config.toml
hidden_act = "squared_relu"
rope_theta = 13100.0
qk_norm = false
init_std_o = 0.00684
beta1 = 0.9
decay_fraction = 1.0
train_tokens = 147000000
Each number is 500 + 40 x the weight over its row's rms, rounded and kept within 0 to 999. Layers, rows and columns count from 0. Numbers have three digits each. The size before them is the row's rms in percent of the matrix's.

# layer 2 MLP up, 512x128, rms 0.103, rows 365-511, columns 0-63
090:516552502554463479448431486477422431424485513483515510482490610527536464488545528427500475485510512513460475494519483475546499504526474505504468571446467467534468578520497477522506491496559483
100:484519523517424463492502462541554500473444481535473504486489489442483472506525559521505482459422511593482475470524466497563485528522421522505478515513492489562547598474504424451464537468486445
098:475480504519533462511469524482451524496512490457469455551470524456417573539537547479450463453485496571515467496494450541523475538586493466568565467547572457507522492465520513487477437505455502
094:475534492443538573478478510465523478486561514465529508521455574496498465528542498467418462526492515523499495486499428592503487468531482492422530573485497465504547546485490579512486490471502498
103:490541459445536489468449450485599472487470526493466553510550501490444534551514489500525512469477521498504480536481533545589470528530504449518459524504533472416554496494534465470425524476461530
082:514477505528506559598437440507533551543504474533566500570492523459511521519531472497450560547527448493463495442512507494461446482553473423481466454439492470467541561489557570424484470502451481
085:510457449491461492534426572529425475547464517576526546429509521457569513481491454535448493495531531540478464517459562482499472386520435490510499525422456477448490484476573540498452459439513490
090:468569503520480451455533514523539433485469557441451476569459484470490512452508543444409426523481457593553502537489514533514449449568470464432474526495571482522559508518463557559450474460433488
100:510504515422539445455512467479522433473438534503479556578548472477473489467512467511513488480434454540525519491577478440512578455611537548499518552413536438538571487504517575442466486457452543
087:522587476534568487462491412536455532451547497529499447507507564479474470492493479522512555493548501527524460544496535474524544468548494493503425602506492493490545599580522476445464542449525476
096:534481505464538512554511493420514436518531463496473528494454507504453542399571476450424481485489444509523488489512512562525511402465510480438465606461506454450581537553435513567474489557496418
103:491477506465533572516493484548584471538503475507443535602538499432442501467485542474514454490519504507567414540551464502537467509507485520516558449458469457459500519386492516571486503454529479
093:576516545463569528428474500507456496505524577438488529474511513521498529533566489557467522543490493526442454468488579572506464515507520479502480482411451475526522542506525529520490522433500457
088:552513524542507496571436564491466466470494458583557472569554504451519470536516469464536457477488476516516508464483424535488557490501516523514541453490434513433517503465463405530514511443474439
118:582520491554428505475584562556485488440512446590535496545533489496534462449509495507420454453469537554504521474459535493532459449475534602477470563490544486470517573477451578474457451470517518
112:503554493557517500468476514556468462489487572464566486595449553505456546552494600482485517540401532582443488454462487536475571537501484534406492544441531497530502482514488513486471566527477451
102:543506502520474427479516453501472511518511552458521496472498575507529496467477454530402530559534496470401523579458520474530501536466460527525475563503474477517511555478444492469496589494503470
082:533480494492420476537508479528546483508574537497509421561477529469465526518494508515533478545411474520531395464512479494506495488519452560517520588451536494486541513436485489491442588543524518
090:500450513471451487435481416527540496502510591500505504539509549414460525517562468532508501529467445478531483474509478526527463507491539501452481548503439502467538543528500449505470510538530449
101:520521465478438397495490521522530464535497559551481448513520469513501543521529559432438485486394474548480481522494430514525554486572490542442501523493595514482473439496542474566454506583581490
087:533473479493498495463534520514585528440428521504423494490488545478534501543521514513535511545497570582446504465492490516507471511484532549545537564558476481543522601472456442418484537491435517
111:469519493476497439486535500482551431520521497547534513541491485525485498490561554407415518411424561507535506530518464484582579499521498475462479522445549502539532532506414450493471463500491603
109:583529484503515457504503508495472390522458600491442553525462516424513578524502533508514521502475513567519448573524458550607529493485529434570532450507475497489507495451542446552510490459482473
100:545542460490449511480520515562476439456507569485491468520487523513541488542479512491536532505519540505490489442503545460454490555450525470554495498490493481426409507522520543466451459425472567
096:530548469522462438547484519473532535550545421474517532475494540499506525484532533505479515508526436514479463518529475419477497470541471578419535538459460475492503546497427533446423503444475512
100:516476498460404540537567443504516551513532450545480465464513464500523457483465494528551531456524511502473427589518526453522540438561483496487516481532490422463531554487462462495423461450517493
101:483573466478525470526520499526431420504400438513536483488520560481502534529528546501501520410440478553540454460457426485536482572558537523479564537482522494482502456473525492497496460525464468
104:487430514538460515472519431441542496456531507481551508508566557409433442498526472488480407509511471468542455537558393504518532545496508512518479529496471428456528510446429486506481470527509465
100:539466467542497471536578565551564540533522432558511430488511425473545505516465518492508510451434487543486518493526519438536473463478445484490551485488525483473439497471492494477478470446453541
083:520505451506510457487562497523543464528437494470521518498546465465575531433509510487498525508552542443548478535483544518544515483555514505542410487511430453493482472448548532445510491510423474
104:485482440503486497450522545509495456469548551436453419535513465494454489492545512489455572496525538477539486483516499484505509431531410482556451498490506499452456544483540535535458467553498546
100:518624554495519532549537460527484466510445566535555511453542512374536547554505468494527509497467516544484437497470554450565502548512505477537502468496499457469494522516441546471456571508492486
107:561491555475476501503574486506511529474427427567512476496427531457509525470526439497478428532548553553500494522443501485577454497473518462516472524474536490517464530481455483556503501542483522
093:474515551528437466457499538560571444517482472471542506538588477399517554472462555497469532567500544448551460480525511500571566573485491557442501502542510493521495532558529498519503504510565485
097:531484457534516466542589457470564486503569467522560463534437456436531491425470518518415457427533508550475423494490444448524511471536499436532504547482537479525563516460492506534481530446437579
094:420486423476436479533538481546498390427461547601444528488525486475495595520551565449458491512499497569532482465491478522502504498527491487515495522492499516421565515521489479461470611520463513
085:510581461500525537514424477496484490538528464475493488525508553475457563521459508418376540482497516479493518471518433535566514542461489479492436497520451461491496474497479501540516535536451520
098:445440434552568508557502553460518392565501482553435466534486488462441583402533505462512489522422456471535486495535411525497585494494526506484415505461515478515551523472513512497508520524485472
111:483579490524503458451511471590523485481473532474563516483562601534543512555486475515437478521437474489506444438437429468534503568498503506518538540520482471441525468419504508517476497511445507
093:460433475441515477493528537546525459528534531523541523526543521493440487472536513528429507469507478492411453521541497488480537496544493573499469508518514415572435476508461535464454445536539464
089:483560458524485479507461481455528373498505494528477431618478520492466456493558498461534432502453483506524519520548479522487531474599501497512455527494553502458492459469454465469432521520499476
094:510492427485415459555509484574449543527456571519522550452445516473476504506473497426533490473432535561505451514504538474540465507464497541432545532506555518431409471426511507505473480486445474
106:457528522458484532460489478435456479563447498538511559486548551480511518518509468486456481528421508494506466489489493489489518426493515526560431484489554451428534465547459510595482518554528526
090:551494509507454466504502502551526460541514473469435450498540503404456508526499430494507462512431463491494497603517447511603504551532516386488492546512548437473490471486558471498497542494510499
113:549545493564526493526520483501504430467435530437511462558479500501501447442540492471438480469530437487433539522404503566602487418455512545480449470533536475455443510474437504561468547566501500
106:557522541515549500492449460446546471485496462493476481503457494500493457478492499446418475522479551503507499494427536477537516466454474497425517490527500452516460494535468575546486523434516528
107:478561543475460425506499580497547538414462520518438403562473518470483505537492501478450525522514485541516480456407461448504493448543485484486428499499552493480473526509493503483463498513554531
094:552475482524511481532477529501546512421486502462498499508508531481462482497548483546455470509529477511458515433439495586533465492520501534505545472548471522482501503554437487528506514467475487
096:508516437533505555527551437407528536433556494453462546525535493537501521576494542489471466490525504502455540528534478544547537532504435500520434464522411459508578499545508468536445492472465545
101:498501508520492549521476447516455436485486474505501480492542446457498506550587477451420413437514517601533471437432454511447429430511479507510515497455538450458513444451472486565423525448476483
093:536512495491520487471458525471543530480446536472524484577512570504535579490487488489468505484505438487462507541495491545538436477520490422488406535490451473453542477488519463606446563496536513
100:472539529496427475504532485476563482523521589522506456579538497502529477490505484533544490552463496561545476481459414497538466552550524477547476472413480483411541517428522544525443485535528546
098:561452509562499510546536486577495431528573587526523508467568532480552531525529509447467482468502509490505452485508438449507538534596455512527521527544497475535508471484507508533485475455452585
093:504465519502470463477533555426511557458463566458458425502491531495467484500552521527519480491534554543483490451485445494472474494471471558512545527509476483528487519478446447439388497584484502
098:527560497489558520581469496490497470528517499498456540496525556491526506446520608481471492540545530524508356529518515502570506447533491508448484506503452388498489477465480589534473430508554525
091:538542461563528465521575475505528553487479462469450514520460484446490482500497522416491491428478567523525480480432420490503499491527480582543508520541508481508560454497498538532477547542461511
104:504511479519504491471538549553555457498501466484557517501499530471445518538572508539520497499439565590452451480516484439577512583550447549502576541450527478506446457461508464462499421483485506
101:559517451557521491508508526463558508518441527540515491496534538521515505533602503434484512438450513479533507558525464517562507539497468450511534485435508457484471501562436478537502473551494508
116:467565509449460505471477442471459463498453469501461541481536549493489475505564558492458426506395517534467453490562466509579599530512488474527529484464485508530479517458472568463480520458404487
100:537515456540506447537467473532520531479472612566499461531487525474456504460507498505481552524477549554494517407479416488514508429480514460515498521535548485422522490477526457415480579539453556
101:475475512498558535479452512440547500451510523519395466557494511474394577495516489494474548474498546555577488522494491439481462470576462442494490482475507436511524532533529490521522469513479581
103:511573508534506470516536499549495545516446510496551478473505548450534501526505453460460418443374554588516449460531448476550503474492453451550550527463553494480471509511533458473489506502441422
101:507465566468539518494500455441558462535501521441498505543508504495551509529509459531502516434512464532500448462521535526560438501500498515512520481487536490453551501554534487508465452551482500
097:580500518522503469463475457443473562526540472511566491529420563498528524435525514441433473487525522478528359533448498485520585514522463487425521592401566501486475460488441490511519522516446441
106:509533508539449440510489455496514560481521527530497447553461463454527571502472509480540529462517493507508488470407484439588590569523449585413473504481530464507465485535458540461466560537456570
108:458456560457515543549505479596507424500523457555528531483444490443497497529558493427535521477492529484474423542545519579486462524491511463510521484468509479516484455546509468602474434538474529
104:444502553479468474496549560529433490465457502569493420487513467512489457521564525518414415482493524498497469424502507433529466425531508518476490590484537424496466484562507536446476514532488538
111:466490528433443475560564487524482519508513520537439535546471532489457488524523565483526435511456484558475416466463451585600490544559496482561473595503454471490515532483464496433401501535482494
110:527460484464496525508520474473568509540524473435451524531481544474480477549481501498525486554501413493544478535589460567579487475581482503527521489533487404503531483516482443591422412507533507
110:570533517552470508516499535510527508468462545532495514575504462525483457480523590513451448507512406488444492488439512495545510565500531560493457514501514502534422471533366435491506541519506507
096:487459465459464490465525453478567505467574509561525492537532517489449455436485497525493497598521462490513496553479497547534494498479503491503486497536497470511497525453449460442440516430488520
070:544550486505479462537454448509569481430534492534488465468548498446444457475531494499497477533541442500511520484525467537533468505494523541461477507492488472484531569411416480516399488523467568
101:551503507459494517459570525551544528442531498555519480476489462430478493497484470492450532561422483531503485496495509450615545528561393527516496530555449499509484497518488491492464605445461460
088:459521460607510536501493445408495440433546509444498506510543590530507498501558525526490464514477512471587515518468519512468525457538447535437480472467512442467524574501528479503436564494542553
092:504499545516442492453523575474462577540446494463506489452433544482418488524485565431439487513498479550564546504472549551465546563470513496483514474509568469524495507542467457484486575478524460
100:577556451503457443430484468418477534535507555545491522574479453522515459498493528535547570528465547516537514489459512528474517503494541467540477463508504459485443573491519539480372442484534553
101:454492499539488524520499507457539421513507509503518484547524516526491558523484516497470422461528482554578483496512422586502481488526513466504494521531494451430563459517524474602475480528552493
078:522533518534557562446506397481562496424561578466525435536529535564535512533513501501522462524457520505460514462445456514460515480504466592432508451418539487467505526511534455457510488439444541
086:500564525531550478484532469594547463394534564497518500595543517493559490458501516517486438510427464520493508500512452534489491477514461480464512534522531485497566504520504453472466522426474569
094:551465466557510524501526524496528484437492516545467568511446527458461527528503550482530505575550473495510497583452468487524505448481555488475451455459549475494479610560478484478488527451512529
117:499467474484534499474451602534487481544484468522437472565476507489423546466512501527460571533471470490503432543545493525503529464530405566548451479439463419489449523520448485522473539562485442
092:528448511465412532473491460539543546497448487571430481570552528511495549499500543484489405493478553570519474517498486536494481487519484427499547561484504465478513516444485512527495462460425469
114:489483457511481537486528486518503517410510532548491493554469532432463534524495532481520454522470488509476516437471440552522532552468457529497505543521492486504521601492444483449460542555464552
112:487527471513521476491489436471504482492413440507536477515570444477537471457536522421532508501434511555551463555550550537534444524508485463504549539526426478494510516481544514539482485444438486
102:474496472477448473521511470569563458514551544532531508547493524436467569412526565558510530523528520526491477486512503473481492475434459479521505497534402493498479544524471534514445502502491540
103:532477535450488529477536481447576489561482454470470532495472530450373466477532506492541507519543490503540422551523453483535472478519530547458483475536488468486540502470465472568485469504528476
112:515520550540558497516460551462529440497448530528543427576514534436513538489576546486486519480499561513509527506531444491500587491474511546517442513445471466568485506552469528625504472541531483
090:501539470471477513479558383538554493474509457584495581442489517431537481443536541486511540522476549545544494570560539474518560489499485478537506474576547484452401483493435480501481453510517538
100:476487492480509459528480500467556451550475513479460495492471554452483583491520489513482501470470487602547461547506477549568472517595450494451516493456545475510536526506554443526496435571429516
103:486590541466511467449535477547518527435560489488495477556487589546509518505499494517492592550503489523421490464474551532479498503431464513524521501493506495470491602479505477516452537448565494
042:522520481485480451465506521494469464439487538526505486524404569453474463472524492444504466436432494541461419513482468505543476469511492552482478573474487339552512576503470513495428496494486495
080:594562465409505456546499517445473551462467464434547520497499486504494501496504552480512433522470464471515460469495523522494483410493520441449442559526524494516498464446559466447400568540470540
104:494554450505546514499484479522473483395402469559531451467494578515467481562483487452428451522418561512537473435510492439466519469492513485518486490534518506421489467404457495450487592520469463
083:471524481493439490443472440520428486430545473537533529507459511421497544496460582425507507393529528469515518404463476491481613453561470483458496504500456470539502499491478546536414489541451549
111:472482455542489549565540458461514541485509479465479534517541548490392460479470574539545510524483477487471530564527458529524479467522484460454530524482496435463512559469473525509430483431524553
094:534611420505471508471487487428446451526496455559469475532531503444548536561475593472493475427430486592581438504480459572518485527517459457492565495498445437519525435488510552568485504556485596
090:472546483549481418412525518504530530523434561520467509456518550474505485540522498437508478550458526584495478523507450499534543573469451464546566580483534517446474548409501474484492579534424447
098:529515402499439469438543531449447496415507463500508461516482537472483511547497485457519544456483473472547543481471471467510519530510442591480484562495482489474495550542452520482386524541473472
110:507555432499562560522473462484508487497507466506574531525561579487526519481556508489507430548461475543446424451539477452526545520487498550447457527408502489502481470443505587473487455514459458
084:575511481483481503545537478458458480429469500564475402563483592535424531524616532447552489525512447472508527455477555499494493511483497448531430487522488513482519523463480502502495522463527538
100:517492452478453540489566414512520426506545597492523539536546470456495484589521508490532547578508521435555457498467459460499505544513497544489495496514568491518463455440532454534434501487537484
098:512521510473507483463569507521490499480501491492474428581533561505510520517564503510550443463505448482532521541465455471504590606576480451506438485435547467412552473471510429469471527511448512
099:521512478539539493519422497558512506448495468476553437497447490462504487533453466473477517512408533507425481538482496505512428538459480510591526550460526504503478568465476462493455511542479568
095:487531485536492552524447533466553454507480539432456523489482562494470460457517508419440455462497432421560493516481458524484440470451533461500450511579469473459483452547439490577473441508497496
094:447476464478481475520516542459537499504557468559464542534518494394426455457494520476463512448501516436550414508493511549517561423495517527526477531454462453461518508541479508481442445466511507
111:434589492540448510547481467505524462472469585505498520573434547433499555452529462471452462473357526585485501461500503529484457522522463489464510500520556494496556532510542556570471516504526510
109:541496515521464498551501542467538544480465473573521418577505490464503453547518469557433473542496514533512489456445579506540450449558500475493441551435571499511454493440388600483469463489500522
097:524503484511527464547483564502538530439441525538509434591414485394517528470514558446518509527519481492494505523386501470527476525484457491470494555519445468523495613520503545479483548530478467
102:536424575453508511562533479451519472525445501568519505557508504511579457537558526513525405503439539506490450451437538489495483388538570478555525474505534461492477471509538514533448509494490539
106:498397480506428539539512479492559487363512506538501476575442519456461501500490510532499523498524495491465501485436487477504482484484461467539486546526558389482478568530452492461365488563453575
100:447542472537487512505448455492444484472441565556465534500519519462519426460522532489440525509508500568504420513517436547502443488555404536450550533452474509538558496502516539542486518417449453
088:505526437548565507494448487463475451448530514475519496544503518498492541467541461481496551566471495489490438490468495521492564503480456596432505546418491518446407484490522413467462496540506456
107:512492471493557497489462502455515472527424566434474460528451532466460501426497486458482518488498491503534496515432411540493480447500484433536491497509580392518411464458514497581481479501475513
090:516475461570495463505551474432522552466515479498531407487588521450482583581527457543530481491479518506484493476550494561528464491558465498499532538515479509464486457425536450525522457523428516
106:485489474500496468514451529503500481502517467445451512559528493419519560491493452483430445443450474500564514478500501581512481551464471524574516534413538407488489461434480496524481482505487490
108:561602478509516439477486531510480461507578460503496498561456497511544531436478549549523562423496458504513509537520476518556551454414496503546463551485519461560467507498521461476429529431495518
112:531486409508419473519539462515438517473500469463503441469522544472550469478460511537480469409506450505469538509505435524503492441456482493576460577498457491551483486519482500505469516516493564
096:505529530499516545541458484497512468433507474547468480495470474496425537502527509487530568556513496494520495560501443608469507551414449492507441470536469450514559518480515479546503563475481470
101:589504529441569482482563494502549530552492472485493558496439516505581542494533481545555585447529507521424485505479548488503415469485496505545535515539482465477482500526502457473480449519449496
088:446603533525549511496511503540540511445552556489495515553491564471455515526500549455465501532446521489439484515509498540505540509492422468483534489488478480453512563515518453453479551468586514
104:498479502515500590469544486467494430485539521550472505528487499532506529556523537509536459506523517529532476489553507542510497529517477478519493513531486427517493483499496526532496414525534553
090:451499545535567529461461447407463546563438439486467549546511513465444446543533456413421460470512459522483464446480385506530509554544434544426511456434500439457508487471447466525512460503553484
103:475517488573465479524503480489580537512493485518476429498558557482470537543536530490527531559483513491537411450490446474479510494519499529442545473508493499452438472456407438449459464533487511
119:523572467511481459467489544465466538515503512523470509604476509449507564492495508514493550473480495582547414541462449530509509482483491494490513507472532456462577545564513559460464563498522512
111:571575476582509506494473451473502484485551450536476530493468482473528462426506544450512482447505451510457431537495532469532539448487512551447496587454517491481540525485520407486490541510440513
103:475549557544412486526600474500522506479442593504534457525475525464552508442462520530489528559521451542473514445455448541529506547490401540493507546521549496467502616497433495429505552589464528
081:478539497498485537487495541496493441480505486458349502513399538464450509530556493495491510497502442554450510523474486596473499449501449459470462473486459436540494508431467504431524549563465460
106:603555474529501491570507555570438540533454502455504480529522512481446449528496494470453450526442439546452482491492392519577533451540529524533570481535492485484522486474526497511488522475450588
095:566518539449574432576509470485566549499458503503387420506519503519470449505555440514477489449508531510473527507522469476547504444456460474559496561462506475472443488522456568502479491486415566
106:481551464541497517536546516535523507513466540484509525538467506507419529490582454529544434571487509461512501421458433563522487475508531443470466559459505492556557540468502448482469538497518482
117:540496504502550549531559517492527529536429463535487497506435489535470550501475463533452450497472503518612506527506415572513451452460478495541538511504583421483445493544409509517496461581524516
089:510513511478443498547523529466566520453508564504449505526539550505475471505509562492531454474469446486409487505461488479493515461460422430558448498499466509529466499457478475444481565524535543
101:534536421516503536481547520514593536563553529461440485549560493507524465521494493457516419508480466517549508499515431497475459504602545547540518568510497405532605543468501521516454535459484470
089:460446468443491458548441484445475463482472586420549546526472550489438521515548507421510484466500517523527517486456472504447517476566460485491481511528558458522501477492462484550431475526517478
084:461553456525564454558509460504579498466539473539458432537472462487530530509565457488521489516502534518429492547499440497556500538497491427542534570524548479585482538496519583535469469519510621
084:478487593467459535529521552465510501528480543530522503575442475503517518517550417453518476455518492484502463536524458542498473454512467463521528473436565508476435532524471523440485550579419474
102:551546490530540546537490467476488501567499523454536540522428535513511482462479432525449479496544433424485518529428449491564437458462480518525449534461530490497534555518457504556460466480478572
103:508486495548493455470519516486485444492473564496458516589491548486493503459548452485409509525500449485518526496472533503465467445451493444526463546487529483576572524450508536540492552512541513
118:549517451507571513528494497440511470556525497508452449576489496462483530471492465447503501435493478529564471548526381516518510495502424450503475500445532466481545465478501499538465509564418463
094:569557525507528432549526461489495482498474558518520526493503524399538563456494592562466534551509548530547449507516483477524517453497435471446487489470523495519473497438488543478465569498417464
108:482493487451444482487557529520479525434543541513498527563502492483498507502488552527540488516454492510528492471544468483603601491537504551569491485493499477507462644528473492429457469549444531
108:546488546469453497446495511492596430497534464451507557579493542510503432479510531509579580510490404520513473496619506510521468554523536451519491513543492444497533581466495494576484476472537502
097:517540437505519452469521525526556454507514453513540557474501472437524452489557426433537447440417546496546466480451541487490564493482492562490508610428586500478497513478411527485467538497439478
087:515491486472464457430512564483481486468495488502424478497577477444451554511444455472547559528417506584474481558464531478534491529463460442484433528472460380473464556549497570485506571576492558
104:490499512525495461499509470465558502495497505487483419481556564527464437486503454427502450470489527476462491506464482526567542499524466488474502580553535472456504526580481507533492506455477499
097:565498548524533530453473544479506477524500526429475466641405511452539524470509478529429554472521546522522477528454472528543450522454451507551545504492513433505488494486523523554458441560495499
092:500542497463504477546484560473566492490535489583511463495486527490523465419492541494504504445497480537490505533521488562505551495584499455523503476510561437489537535435538496534509445485501551